Weights of a small transformer language model.
Size: 11 layers, vocabulary 4096, 2.28M parameters.
Each number is 50 + 10 x the weight over its row's rms, rounded and kept within 0 to 99. Layers, rows and columns count from 0. The size before them is the row's rms in percent of the matrix's.

# gate: layer 2 MLP gate, 384x96, rms 0.177, rows 54-77, columns 0-95
# up: layer 2 MLP up, 384x96, rms 0.172, rows 54-77, columns 0-95
# down: layer 2 MLP down (transposed), 384x96, rms 0.0936, rows 54-77, columns 0-95
gate54 095:45 41 34 61 50 45 44 50 35 36 63 44 61 60 44 42 57 55 31 48 64 53 42 63 29 55 61 63 71 28 48 43 49 37 57 50 56 55 41 41 46 49 43 54 59 53 76 61 47 50 70 49 49 48 52 45 38 49 53 46 46 48 55 36 52 48 46 40 50 50 54 34 57 43 50 58 40 32 44 48 60 55 45 58 31 72 56 41 45 33 47 30 45 55 35 50
up54 097:58 51 52 28 46 54 52 57 57 47 34 45 45 47 57 33 47 38 71 49 40 55 43 44 69 54 51 46 65 61 45 50 67 54 51 44 57 48 57 64 58 44 51 41 35 47 51 36 52 53 25 50 49 51 42 52 69 50 56 47 48 61 25 63 50 50 47 60 50 38 44 64 39 50 50 56 77 53 56 63 39 43 51 52 53 42 34 49 47 67 43 76 40 48 48 33
down54 104:58 56 58 56 43 48 51 40 50 45 64 56 37 42 47 60 56 61 47 55 52 32 54 49 41 46 53 44 46 56 41 43 29 54 43 44 61 61 51 47 31 56 52 48 68 56 19 62 43 47 44 52 46 48 60 39 33 71 53 55 54 49 63 49 58 68 56 49 74 69 50 37 62 47 42 51 29 53 41 39 57 36 44 51 50 48 66 60 44 40 59 29 51 47 42 51
gate55 109:35 46 37 52 51 42 42 53 41 36 59 54 37 41 59 42 40 45 50 48 40 48 55 67 48 60 68 65 61 53 60 57 35 38 34 50 25 54 49 48 49 54 36 53 44 36 43 44 39 52 33 43 37 63 43 56 52 55 45 54 53 40 29 58 26 32 53 58 45 47 37 36 44 41 31 57 49 53 34 62 51 43 46 52 71 53 43 55 38 47 55 45 53 40 54 36
up55 088:44 40 45 64 62 43 49 53 42 41 61 43 55 40 67 38 51 58 56 35 42 51 41 71 54 54 66 48 50 43 52 55 36 49 39 59 38 39 57 46 55 59 43 55 62 48 56 55 54 57 45 49 35 73 48 54 57 69 44 38 54 28 32 64 32 38 63 58 61 55 49 41 33 46 36 63 47 50 40 51 51 41 41 37 58 47 42 56 73 38 60 43 51 34 48 45
down55 089:54 41 51 48 54 43 43 52 57 54 25 48 61 45 39 50 40 49 55 42 51 41 49 51 60 39 22 48 42 51 36 45 50 48 66 56 31 52 45 45 36 58 58 45 58 61 78 52 63 37 41 39 56 28 68 50 49 39 40 40 58 44 66 38 58 57 46 47 52 40 57 67 31 54 57 53 45 66 51 43 42 56 57 56 30 55 43 34 56 57 45 57 37 60 47 50
gate56 095:48 52 64 61 50 53 55 47 53 57 58 54 37 58 60 42 69 44 38 48 52 42 33 41 64 50 56 47 40 47 39 50 54 62 47 47 59 61 64 36 64 71 59 60 39 44 61 47 55 43 54 66 70 60 58 52 46 47 40 54 51 58 33 29 57 40 33 47 49 47 40 40 51 61 71 46 60 52 59 49 58 38 44 60 36 51 47 40 52 21 50 46 59 44 28 44
up56 096:51 51 38 56 52 50 45 48 55 63 46 46 60 42 36 63 44 57 50 62 61 50 56 65 47 61 33 39 48 42 51 49 49 46 51 44 28 36 46 45 55 39 61 37 53 63 41 44 43 61 45 47 35 40 42 36 65 45 51 45 50 56 63 46 34 44 69 54 40 55 45 54 56 39 30 36 47 67 30 46 48 59 45 37 43 55 38 59 55 78 64 58 48 57 74 53
down56 085:41 55 72 67 54 46 49 57 63 49 48 59 57 53 51 53 38 48 47 53 46 54 49 36 55 39 50 54 48 51 40 48 35 62 46 48 60 60 63 48 65 79 60 54 40 47 55 36 45 42 51 63 46 50 60 60 48 47 43 51 44 55 34 45 64 33 40 63 53 31 51 29 46 52 57 51 60 48 67 51 47 38 46 45 47 50 51 43 49 23 45 51 59 42 17 38
gate57 094:48 35 76 70 56 50 35 49 47 48 50 49 33 40 32 42 49 55 45 44 69 43 50 46 64 41 63 63 41 49 54 43 58 54 55 48 68 49 31 37 59 48 61 49 45 63 47 42 49 63 47 31 45 53 59 44 52 63 33 34 40 61 67 50 45 59 26 55 36 40 41 48 55 53 48 52 48 42 57 43 49 41 32 53 47 61 46 42 40 41 56 40 45 64 58 49
up57 094:50 47 43 25 54 48 57 48 59 39 49 66 59 61 64 43 43 54 50 56 32 59 39 53 33 62 45 34 55 41 56 47 38 65 43 52 33 49 67 52 48 51 25 56 56 44 55 50 56 52 57 52 44 59 50 68 49 52 60 67 64 37 32 63 60 35 63 43 59 50 50 61 45 64 56 42 48 57 48 57 56 46 70 48 48 42 49 68 62 57 46 63 49 33 55 58
down57 095:59 70 29 66 31 65 55 56 54 53 46 45 60 50 42 56 46 46 57 33 46 42 62 29 54 55 65 43 50 54 56 60 56 54 51 27 45 47 54 68 44 65 56 40 51 45 29 51 37 57 48 44 50 38 50 43 50 30 49 50 49 51 55 64 54 61 54 45 56 52 54 46 69 42 40 60 55 61 45 47 62 54 40 46 54 58 69 55 49 58 63 41 58 74 65 57
gate58 098:50 46 51 54 40 45 67 68 46 56 54 30 46 38 66 47 42 61 45 36 53 31 68 56 39 51 56 42 48 51 40 63 60 39 42 54 57 55 39 61 67 56 26 32 36 57 52 64 56 57 43 58 36 65 46 50 44 47 48 34 55 51 54 57 39 29 59 53 69 51 49 50 45 49 65 51 61 63 49 54 50 36 56 36 49 40 39 45 49 45 52 49 46 34 33 60
up58 088:49 67 42 37 43 39 52 40 42 60 49 67 57 50 44 52 57 49 52 68 50 51 59 36 56 48 51 33 50 52 64 46 51 64 56 60 70 47 49 56 49 48 67 45 64 54 56 65 37 60 52 43 46 61 49 38 54 56 56 50 52 47 49 42 59 77 53 57 46 38 53 38 34 55 48 42 40 52 39 57 45 29 57 70 53 41 62 34 77 55 61 49 60 53 35 35
down58 054:53 41 52 44 54 70 41 48 51 51 51 52 42 41 54 34 58 41 49 70 46 46 46 68 37 53 55 58 48 46 50 55 37 53 48 34 56 50 52 68 49 52 43 50 54 47 46 48 52 38 53 44 56 37 57 34 41 81 41 64 61 45 54 60 41 58 42 46 36 50 50 44 28 67 39 39 46 62 28 50 27 67 34 51 50 54 65 42 66 42 54 49 46 55 50 64
gate59 100:60 51 49 48 41 37 32 56 51 50 54 57 31 60 53 45 51 56 47 53 61 45 59 51 50 48 51 49 61 74 46 30 61 39 68 48 41 46 54 48 56 49 55 77 64 34 46 53 53 52 45 59 55 71 58 49 60 54 45 53 42 52 41 53 47 48 52 31 43 68 55 51 59 54 23 48 55 35 67 40 45 37 33 59 54 50 45 51 58 59 55 30 39 60 28 52
up59 096:50 49 59 48 56 65 79 42 53 57 34 48 66 46 36 43 57 33 58 46 33 61 36 44 53 52 57 56 46 29 56 59 37 56 36 55 49 50 60 56 34 47 53 25 29 55 57 49 47 43 52 43 50 32 48 55 44 55 54 49 48 48 47 42 60 59 50 68 51 41 39 49 44 43 71 46 39 52 25 63 50 48 60 57 45 43 61 49 43 36 54 55 56 49 69 44
down59 108:47 46 45 51 60 52 46 49 29 50 52 53 51 52 46 38 55 42 48 43 46 44 66 35 45 74 56 47 46 45 61 49 54 55 39 47 57 52 50 43 41 45 44 66 51 39 22 65 57 51 55 45 30 21 46 44 41 48 54 36 45 38 36 37 55 40 63 59 73 41 59 42 58 40 45 43 57 46 38 54 42 39 39 67 29 65 38 51 44 56 63 50 43 56 48 45
gate60 097:36 42 43 50 44 44 39 44 53 36 54 41 56 33 52 49 38 35 64 37 53 40 42 60 53 47 51 56 57 50 42 43 53 60 48 49 46 28 39 44 44 55 51 50 60 47 38 50 52 69 51 51 41 55 57 52 38 64 49 46 46 49 43 39 51 50 52 36 60 48 52 68 46 40 46 55 62 54 73 79 51 59 37 39 43 72 57 31 28 41 31 43 38 52 38 47
up60 089:40 51 45 57 52 52 43 58 43 49 65 60 55 50 57 40 62 30 44 47 63 45 45 57 66 62 54 46 35 46 31 44 55 51 58 35 66 44 34 31 40 62 63 49 47 30 38 42 62 54 59 58 46 50 47 37 47 52 31 40 54 71 47 52 60 63 48 33 64 53 41 53 35 42 61 45 58 60 67 52 56 50 53 50 41 65 62 47 73 42 41 48 63 45 48 53
down60 074:42 66 46 39 50 42 45 58 60 51 74 42 47 53 53 46 55 67 65 60 38 51 50 56 55 49 62 50 51 54 51 62 61 50 66 55 44 47 57 43 59 61 45 46 39 40 37 50 44 50 30 55 52 49 52 47 71 48 51 51 52 28 56 55 43 47 63 52 62 62 47 37 19 53 47 43 44 43 68 55 50 53 23 65 64 58 63 47 62 59 60 46 44 42 65 38
gate61 115:56 48 45 33 30 46 80 55 52 57 44 55 39 72 47 64 52 60 47 54 33 60 57 44 39 49 62 53 51 53 58 56 54 47 47 45 60 67 58 54 50 33 46 46 57 42 33 55 44 43 56 57 69 54 49 66 65 54 49 64 44 53 34 65 50 44 55 46 63 62 53 57 49 43 45 68 49 55 44 41 42 52 59 48 51 43 32 45 44 61 32 55 45 51 35 78
up61 110:38 64 48 63 57 67 34 55 41 49 64 53 68 38 57 55 53 41 36 52 60 53 58 41 67 53 20 56 39 63 48 49 43 52 51 65 38 38 50 58 39 72 54 54 34 58 52 58 39 38 68 49 36 48 57 58 45 45 54 41 54 46 57 40 46 57 52 46 32 41 54 41 44 57 46 33 52 44 50 56 44 39 40 57 59 53 68 54 42 44 67 35 68 50 49 42
down61 125:41 60 69 51 34 65 32 39 52 41 57 58 59 32 49 47 41 45 68 41 54 51 47 31 63 50 34 50 53 58 40 57 55 55 49 46 38 33 44 53 54 56 49 49 72 55 31 61 48 58 50 57 47 37 56 34 53 48 45 41 72 45 37 44 39 48 64 54 59 51 48 29 63 53 44 39 65 55 43 44 49 33 36 42 49 47 57 42 38 59 47 41 67 61 50 44
gate62 110:63 27 47 62 61 52 45 39 39 49 47 47 46 41 60 35 68 49 46 43 28 51 41 54 47 47 45 67 53 66 55 46 58 58 47 66 63 33 58 44 59 57 42 54 45 47 59 61 70 60 47 34 35 39 64 42 50 57 51 43 46 49 51 42 57 48 41 41 30 52 49 51 41 61 60 47 43 42 75 51 52 37 33 49 44 57 77 39 50 49 51 42 38 50 44 50
up62 113:61 22 43 62 53 55 49 34 44 50 44 47 40 41 54 28 66 48 52 44 30 45 45 61 44 44 46 63 57 60 58 45 69 54 42 63 56 41 61 51 56 60 34 55 54 48 59 64 66 56 52 32 43 41 62 43 52 66 56 51 58 47 52 59 62 47 50 33 30 54 61 52 47 63 63 51 51 42 69 58 57 41 45 45 41 59 76 46 51 47 49 44 38 51 52 44
down62 116:50 70 46 46 47 56 55 66 62 43 50 57 62 69 34 79 36 44 51 48 69 53 50 45 38 53 53 38 46 49 49 46 34 55 48 33 63 59 56 66 54 33 54 47 48 41 57 35 33 46 46 64 58 40 33 51 51 32 43 44 45 52 47 45 41 44 63 61 69 43 51 60 56 53 31 51 48 49 44 43 43 50 50 42 56 42 22 57 46 59 53 63 45 50 44 57
gate63 119:58 42 47 35 36 54 66 56 46 48 56 44 52 65 63 36 37 50 61 36 53 39 62 53 32 48 59 74 63 62 51 51 73 50 64 37 40 57 42 54 42 29 43 61 32 48 52 53 40 51 41 43 68 52 48 53 45 49 50 47 54 53 48 47 44 45 32 77 50 51 51 61 63 50 40 46 46 50 39 26 53 39 56 58 40 43 47 52 43 49 47 63 37 49 34 46
up63 099:60 51 48 67 45 54 53 44 59 53 61 76 72 41 32 53 62 45 53 62 38 45 33 53 42 58 58 48 35 34 27 38 43 56 66 39 49 44 52 34 53 61 32 46 38 38 45 55 57 51 63 47 54 37 48 57 46 50 55 51 52 56 37 41 52 50 52 42 74 45 30 37 56 53 72 43 55 48 40 50 59 62 53 45 54 42 44 47 37 66 47 47 57 55 48 42
down63 127:43 35 52 47 38 50 69 58 60 53 48 55 48 52 65 39 44 53 48 40 40 46 64 50 39 47 59 57 54 46 71 49 75 53 60 37 19 41 34 56 35 42 48 51 33 44 44 51 37 43 38 51 66 38 53 52 37 63 44 58 56 59 45 53 59 47 48 60 66 52 57 59 82 50 52 49 43 56 51 40 50 32 50 57 44 38 52 44 46 49 53 65 43 59 43 56
gate64 108:50 45 33 27 56 51 43 44 36 53 57 23 54 61 34 53 56 62 59 49 35 66 54 50 49 37 52 55 51 56 64 61 44 44 51 47 49 41 37 50 42 61 47 41 51 33 34 62 47 59 58 45 40 59 48 54 51 55 46 70 30 57 46 54 60 64 37 47 55 63 45 45 40 52 64 39 49 60 51 57 64 39 36 58 51 47 49 55 45 71 40 77 59 42 47 55
up64 106:71 29 52 46 54 43 41 45 53 67 49 44 56 48 45 44 51 54 49 32 27 46 67 57 40 45 37 66 50 65 51 46 46 47 38 77 51 51 62 57 52 36 51 51 44 44 59 55 59 65 68 32 61 69 63 46 47 55 45 56 59 58 55 43 60 48 39 45 45 39 51 43 54 61 52 53 54 19 50 56 42 41 60 66 48 44 51 41 54 38 52 53 52 45 62 52
down64 091:66 51 61 65 56 45 47 50 42 59 33 75 47 50 49 37 42 42 42 38 60 60 44 45 42 60 51 53 56 53 47 36 69 55 53 52 46 48 44 53 54 54 62 58 57 60 54 51 52 53 47 56 45 46 53 51 39 51 44 41 55 38 53 55 37 29 55 58 53 42 60 38 52 57 55 53 54 29 49 46 52 64 44 43 58 57 62 30 57 36 70 12 47 69 37 47
gate65 098:53 33 60 37 59 51 50 53 43 66 62 49 58 50 60 53 64 33 49 38 60 35 40 66 52 44 33 59 50 43 35 55 56 46 40 76 64 48 38 52 32 56 50 49 44 42 51 48 38 44 35 47 61 51 49 52 47 64 55 35 55 57 53 45 45 38 32 57 48 52 47 43 37 38 39 50 48 61 35 35 33 38 52 64 55 52 45 32 32 50 62 45 62 51 44 34
up65 101:52 53 41 44 47 52 51 51 56 44 49 36 32 47 63 53 36 44 49 54 60 53 64 53 40 52 44 46 74 56 68 53 54 54 50 45 76 56 45 47 46 38 33 57 60 43 50 32 54 74 49 52 39 41 54 49 47 48 37 55 53 43 67 65 48 45 43 38 63 59 53 52 48 58 49 48 42 76 71 44 49 69 42 36 61 48 55 54 49 71 39 68 44 44 44 58
down65 055:54 47 34 50 53 47 51 37 33 70 57 60 56 48 31 53 60 51 40 47 49 46 41 35 69 36 34 51 47 48 37 58 42 49 39 42 49 34 54 60 46 68 50 56 67 51 37 55 46 47 61 56 39 42 49 64 66 56 54 52 31 60 43 62 40 57 58 43 52 66 44 59 61 47 39 61 68 50 59 42 52 59 48 64 57 66 55 54 42 35 59 47 68 62 60 37
gate66 091:48 38 57 38 34 40 55 61 41 49 47 55 42 64 58 44 60 43 53 42 50 30 46 50 46 52 69 60 62 45 64 53 58 63 60 45 54 59 44 42 72 61 42 61 37 57 58 45 39 35 50 44 64 56 54 45 50 58 42 63 53 53 44 47 44 68 55 75 35 50 57 64 44 51 39 42 44 32 56 49 46 55 34 61 48 56 72 59 63 50 38 55 63 49 32 34
up66 088:54 51 35 41 49 38 48 62 49 66 38 59 44 58 54 49 50 33 54 56 50 42 49 53 48 49 58 55 59 50 63 52 65 56 50 48 61 69 48 44 61 62 52 59 41 53 66 61 41 42 50 42 49 53 53 47 65 57 47 59 54 56 46 41 59 66 66 75 36 46 71 61 45 54 42 43 45 40 53 58 42 74 21 67 51 65 66 59 62 43 40 41 60 47 45 40
down66 098:43 61 48 58 43 48 44 49 44 52 65 54 47 59 43 54 52 55 44 46 46 68 48 45 54 47 30 51 32 53 49 60 57 47 34 62 37 49 57 63 46 50 42 45 53 59 52 45 31 70 54 69 42 48 45 61 42 41 47 53 35 62 52 47 40 44 52 31 52 66 54 56 57 32 73 71 61 58 63 46 53 54 60 45 59 39 31 46 38 36 72 37 38 54 59 52
gate67 107:35 62 67 54 59 29 42 64 58 50 60 37 51 54 59 49 30 65 53 38 43 46 66 43 68 43 47 57 39 72 48 45 50 65 50 58 52 43 37 55 54 70 52 56 55 39 42 46 41 34 52 53 56 74 49 47 52 53 60 41 61 51 56 54 49 42 55 50 67 51 65 32 49 42 50 74 56 67 46 49 55 41 41 59 64 64 55 43 48 45 51 51 55 38 40 55
up67 097:46 51 61 57 57 40 45 62 48 46 52 38 57 49 31 40 42 49 56 25 45 35 60 58 54 52 66 63 46 60 53 36 50 50 42 64 37 34 34 51 55 65 42 59 58 52 40 49 53 39 49 47 56 66 62 50 50 43 44 39 46 53 40 55 51 41 51 61 72 56 47 30 43 39 53 71 54 47 44 52 45 31 55 65 66 47 59 37 60 52 67 44 39 27 44 44
down67 094:42 35 36 48 59 56 56 51 53 41 34 53 34 55 50 57 58 56 32 49 48 67 37 71 36 62 41 46 53 42 47 64 50 26 42 60 50 60 47 42 56 42 52 51 54 59 43 41 47 46 42 41 47 34 52 58 49 52 36 56 51 45 46 49 34 38 51 51 32 46 62 57 43 59 50 30 41 53 49 58 29 70 49 51 30 41 38 50 37 49 31 64 40 61 61 39
gate68 078:37 48 44 43 57 51 59 51 49 56 40 54 53 55 58 44 69 38 49 49 57 59 67 53 47 54 46 40 61 43 47 42 51 58 44 64 71 35 64 42 47 42 44 41 51 62 70 54 55 59 33 34 65 45 41 28 44 58 58 56 48 46 58 42 58 47 46 59 53 37 43 35 38 53 53 47 40 42 37 59 41 44 43 41 30 49 66 40 66 38 59 37 42 46 65 24
up68 084:39 48 47 57 58 59 61 52 44 45 33 56 56 56 59 47 69 47 46 56 60 49 57 51 41 54 43 58 53 40 57 37 62 51 52 51 46 39 56 39 48 45 41 51 51 45 52 52 67 55 38 39 61 42 43 41 42 83 45 68 33 44 58 50 46 54 41 56 40 39 43 34 52 55 51 49 44 49 30 49 43 51 47 45 26 45 66 56 72 43 53 38 34 47 72 26
down68 039:53 55 54 42 52 41 63 44 49 47 55 44 45 31 32 61 49 63 39 48 47 43 39 45 62 48 50 50 68 57 53 48 43 57 62 40 37 61 53 59 44 47 53 54 46 59 39 54 36 51 42 70 50 60 59 56 61 18 51 29 59 57 43 53 42 48 51 40 55 53 58 61 61 37 59 47 73 46 58 63 43 49 74 57 63 45 39 51 35 57 50 71 56 52 35 55
gate69 093:41 46 63 51 45 40 39 39 56 50 47 67 59 68 37 59 32 46 29 36 48 49 48 31 62 47 60 42 45 50 49 49 49 35 47 52 38 51 64 55 38 54 50 63 34 36 52 48 61 32 59 39 56 58 50 39 42 56 59 50 34 46 41 66 51 57 50 62 40 41 29 52 50 59 45 39 25 55 45 39 55 44 66 76 57 50 49 58 56 53 55 53 53 46 62 49
up69 088:34 59 53 53 69 59 51 52 61 54 66 66 51 42 46 44 60 40 62 66 58 55 45 64 51 56 60 38 53 45 43 45 15 53 56 49 50 38 51 46 54 70 64 34 59 50 49 63 54 37 46 64 40 46 45 48 54 45 50 49 67 43 54 35 39 47 51 44 74 55 41 42 43 50 52 60 55 70 41 54 50 61 61 43 51 60 53 53 55 56 54 69 51 66 36 41
down69 049:58 52 42 43 50 56 47 47 54 42 34 42 30 50 35 53 52 54 30 33 54 42 36 38 48 58 36 55 42 57 49 62 46 39 43 47 66 49 63 43 57 46 46 60 51 34 65 50 70 51 58 50 43 54 51 55 26 40 67 65 51 52 42 53 30 56 56 50 44 29 30 60 47 64 64 56 36 59 56 42 56 40 56 37 45 41 46 59 49 56 36 37 59 44 65 57
gate70 085:28 60 47 42 42 46 63 38 39 38 23 20 63 44 45 48 47 51 60 54 67 60 48 73 36 48 42 48 50 46 58 56 37 46 56 56 50 47 57 62 44 60 55 43 56 58 47 39 50 48 41 51 48 53 35 46 43 61 49 47 66 49 55 51 39 50 59 50 22 53 60 55 47 45 51 39 45 44 58 66 59 37 35 45 47 45 69 46 41 57 58 38 52 44 34 39
up70 087:36 59 34 42 43 43 64 34 36 36 32 24 64 48 46 52 47 54 59 52 70 57 50 73 37 50 31 48 51 45 55 51 35 47 52 56 49 50 60 62 45 55 58 44 55 53 43 35 50 49 40 47 63 51 37 54 44 54 49 46 65 53 54 53 40 54 57 51 16 49 59 52 51 41 48 40 54 47 57 68 62 43 36 49 54 47 65 49 41 54 57 37 55 50 34 36
down70 148:52 55 47 53 46 57 60 47 57 50 33 49 52 46 36 47 36 47 45 66 53 61 59 53 45 43 51 48 45 33 37 62 55 42 62 68 46 55 55 48 48 34 72 55 57 47 79 38 53 32 59 52 62 61 50 62 39 41 62 77 62 67 63 58 51 59 48 44 34 38 40 60 57 51 58 49 38 52 57 50 54 32 67 50 45 49 56 57 52 63 59 42 61 41 45 41
gate71 101:39 51 35 51 41 59 44 40 42 52 41 46 59 60 48 57 71 31 48 60 50 58 44 48 52 54 58 60 56 50 44 52 51 41 44 35 56 59 42 39 45 61 45 45 37 13 47 51 44 42 47 47 67 56 43 57 46 46 39 45 51 66 50 61 47 58 29 47 53 41 53 50 59 47 47 25 50 60 60 48 45 56 32 68 57 38 46 54 28 49 34 54 39 64 35 42
up71 098:39 51 44 45 41 60 37 35 47 43 43 51 63 49 53 52 53 31 52 60 66 60 42 42 55 51 49 52 57 54 36 49 46 44 44 30 42 58 35 44 41 59 43 52 46 22 39 43 44 35 52 58 61 56 45 58 45 52 37 49 48 59 50 55 49 52 29 41 49 48 52 42 64 39 46 38 37 66 58 51 58 62 37 61 58 26 49 56 26 52 34 63 36 64 39 45
down71 098:39 41 63 54 46 65 48 53 50 45 63 52 43 35 53 59 59 60 46 48 55 61 45 37 61 45 75 46 37 32 49 44 55 47 62 53 55 32 57 54 58 65 56 53 41 32 38 54 56 43 44 27 63 39 62 43 33 49 61 43 46 43 60 56 47 55 30 57 45 54 57 47 67 40 34 43 58 47 50 64 45 54 36 69 46 50 43 55 48 50 43 48 41 38 22 55
gate72 114:25 71 38 42 38 47 44 81 57 60 67 46 65 51 40 34 51 53 58 46 34 46 56 42 48 60 57 50 36 45 52 51 40 71 57 47 51 56 39 50 44 42 54 49 36 51 50 48 36 65 22 50 37 39 48 46 38 52 58 55 46 41 48 44 46 48 55 61 60 55 28 49 38 49 43 44 45 63 39 55 38 51 44 50 37 44 54 57 41 41 56 55 43 58 44 39
up72 103:50 66 36 40 47 53 44 59 47 62 50 43 44 66 45 46 45 63 64 51 33 56 64 39 47 47 59 52 46 46 59 50 53 72 55 53 38 64 38 47 42 64 38 45 49 72 44 51 36 63 32 59 28 47 47 52 33 45 57 46 60 39 52 45 55 50 52 73 54 48 37 47 42 34 42 61 56 43 40 56 51 50 41 43 34 38 53 52 46 32 54 52 43 27 50 68
down72 084:50 39 48 43 54 51 55 49 44 54 40 37 54 61 69 45 47 50 55 51 59 43 50 51 38 33 44 54 42 51 55 54 40 66 51 40 41 64 59 58 54 61 47 44 48 51 46 52 40 62 60 56 58 41 62 42 30 45 37 37 55 74 45 51 42 46 54 48 34 50 41 88 40 46 60 65 55 62 41 46 45 68 46 51 75 45 42 34 40 36 50 38 60 42 41 41
gate73 093:44 53 46 62 30 59 41 28 52 49 53 30 28 53 53 43 44 49 53 46 53 38 34 68 41 55 36 39 43 33 48 50 34 55 57 57 59 47 50 42 68 36 38 61 34 46 48 35 52 54 34 37 46 47 43 34 53 45 41 57 38 39 39 36 32 51 43 58 46 45 66 46 50 42 49 55 44 52 53 75 51 48 45 41 43 48 34 53 40 40 59 40 46 55 58 53
up73 090:56 51 50 49 39 52 47 26 50 54 54 33 27 46 60 58 46 43 52 54 36 30 44 66 50 56 32 47 49 39 56 45 34 51 56 58 44 61 56 42 74 41 43 66 44 48 39 51 54 47 56 52 53 51 48 47 61 61 28 53 38 40 38 28 30 51 46 46 49 42 47 34 56 47 40 51 43 57 43 62 41 45 51 37 49 51 46 68 48 30 67 48 47 61 61 50
down73 123:50 40 38 59 43 55 49 36 41 70 60 44 47 50 51 41 36 63 52 57 57 51 46 45 54 48 49 44 43 47 46 48 63 43 55 61 40 58 49 58 51 47 62 57 40 44 75 22 56 34 54 48 44 51 59 49 48 31 48 55 63 38 32 44 50 37 39 55 74 46 56 28 25 57 42 31 39 74 45 57 61 57 54 49 50 43 51 53 48 49 36 47 55 41 50 55
gate74 148:43 45 51 68 56 68 54 49 56 46 48 49 44 42 54 43 59 51 50 36 52 39 57 66 42 63 51 64 50 60 37 32 30 36 49 66 54 39 50 46 44 41 50 50 45 55 60 64 56 61 33 43 49 34 46 51 55 54 49 30 42 50 60 47 61 41 34 35 50 60 63 37 51 49 32 52 35 43 45 48 45 16 46 62 36 43 57 54 58 47 41 60 38 62 61 57
up74 139:41 43 58 64 51 63 57 54 61 45 51 54 49 37 60 41 47 53 55 41 58 44 68 64 44 61 36 55 37 77 44 37 31 33 55 65 54 36 41 46 40 44 48 54 34 58 44 47 48 56 31 48 54 37 40 51 60 49 52 40 42 55 67 39 57 35 32 39 51 49 48 47 48 48 31 45 35 57 49 58 36 31 46 53 41 52 65 59 56 45 37 69 43 54 59 56
down74 140:33 60 61 53 47 38 42 52 54 41 31 45 51 58 45 50 54 57 40 45 52 47 61 59 54 74 43 47 50 53 38 32 62 37 41 55 42 46 41 42 57 52 49 50 49 29 43 55 46 65 41 42 44 55 52 40 67 26 53 48 37 63 47 68 43 29 51 61 61 53 43 45 38 64 25 44 36 59 52 60 49 46 38 49 48 38 56 60 51 63 60 71 46 57 47 53
gate75 089:49 67 57 55 61 50 50 54 50 42 60 54 55 62 52 69 61 32 55 61 50 43 53 42 53 58 59 30 44 47 32 71 58 58 54 63 48 61 49 51 45 63 46 43 50 48 37 76 22 35 48 60 48 53 36 50 54 54 55 34 62 72 47 45 42 58 52 77 50 58 62 42 53 36 51 51 50 58 45 38 51 56 39 44 52 61 48 44 41 42 64 62 44 48 46 49
up75 091:48 43 45 41 47 42 40 54 56 65 37 44 65 46 34 44 45 57 41 56 51 68 51 56 41 37 45 46 51 50 75 38 42 56 51 26 49 47 49 50 52 43 63 51 59 50 49 25 73 57 54 61 49 29 52 51 55 50 40 82 41 38 54 54 57 36 53 39 44 32 37 46 61 59 40 57 49 54 46 63 42 60 47 49 52 47 38 51 55 35 40 36 55 55 49 49
down75 139:45 47 55 39 44 30 42 53 49 59 45 52 63 50 51 46 49 54 61 53 61 56 49 44 45 33 39 51 58 45 59 42 43 51 43 23 49 54 58 49 61 49 48 62 44 58 50 34 62 48 59 58 51 28 50 33 50 40 44 69 33 53 55 62 70 44 61 52 43 35 32 49 48 66 54 40 44 55 48 58 38 57 53 43 60 41 34 50 52 22 48 34 74 47 45 54
gate76 112:39 52 57 45 50 52 57 63 48 29 55 72 45 48 45 53 50 54 53 59 40 43 52 31 34 62 52 36 43 45 59 44 38 48 55 49 39 54 72 63 62 44 63 49 57 58 38 54 50 55 55 53 51 48 60 50 47 51 46 43 52 21 55 41 59 63 57 34 59 49 43 41 43 59 31 48 39 37 52 38 64 64 66 54 26 39 62 55 46 38 64 35 53 60 50 55
up76 108:60 54 46 51 51 46 45 32 49 71 40 35 52 56 59 57 53 47 38 39 61 62 44 55 67 43 44 59 63 56 45 66 65 54 52 49 59 40 34 49 37 54 38 42 39 41 57 50 50 47 51 47 45 61 42 48 56 51 56 58 40 76 45 50 38 45 40 70 43 50 61 61 50 36 63 57 50 61 43 62 37 32 26 54 68 58 35 43 59 60 37 60 48 38 44 48
down76 129:31 64 50 48 61 50 34 48 44 58 45 50 41 37 47 50 52 44 28 47 28 40 49 34 45 57 52 33 65 52 50 62 42 48 53 63 52 49 41 71 67 60 38 51 38 42 52 47 34 49 59 54 37 45 58 46 57 59 50 54 54 45 58 32 52 61 40 57 63 49 35 37 59 52 48 55 28 43 58 69 44 44 48 46 37 46 55 53 51 56 68 23 52 59 55 59
gate77 085:43 65 46 53 70 40 39 59 65 53 51 49 60 35 54 55 49 43 46 54 47 41 57 44 46 58 63 50 49 33 58 46 27 20 44 46 59 47 36 44 37 41 54 54 62 42 52 44 44 32 54 55 51 52 54 44 53 44 55 48 56 54 39 55 59 57 70 31 59 31 50 43 42 53 67 49 40 35 46 55 66 49 40 50 55 41 56 38 60 26 49 58 58 63 63 65
up77 085:43 66 40 53 70 40 40 59 63 64 54 42 57 41 40 52 45 55 47 46 57 49 45 56 53 61 65 48 38 30 52 35 25 35 51 49 51 56 30 38 40 35 48 55 62 48 46 52 47 34 58 62 58 52 53 44 57 37 50 59 44 52 39 43 57 66 63 38 53 33 37 44 49 41 52 52 49 37 47 57 62 61 47 58 49 43 46 30 50 23 52 57 53 61 60 63
down77 050:59 40 59 58 39 56 53 52 40 51 54 60 37 55 38 59 38 54 55 56 56 69 46 48 54 32 46 51 49 74 54 71 70 59 68 53 41 56 59 47 62 55 41 53 42 52 43 49 46 54 47 52 56 48 46 70 56 49 52 47 43 43 71 62 47 39 48 71 23 56 54 54 44 49 48 54 63 56 52 33 62 51 49 47 46 75 56 56 49 63 43 36 62 31 58 51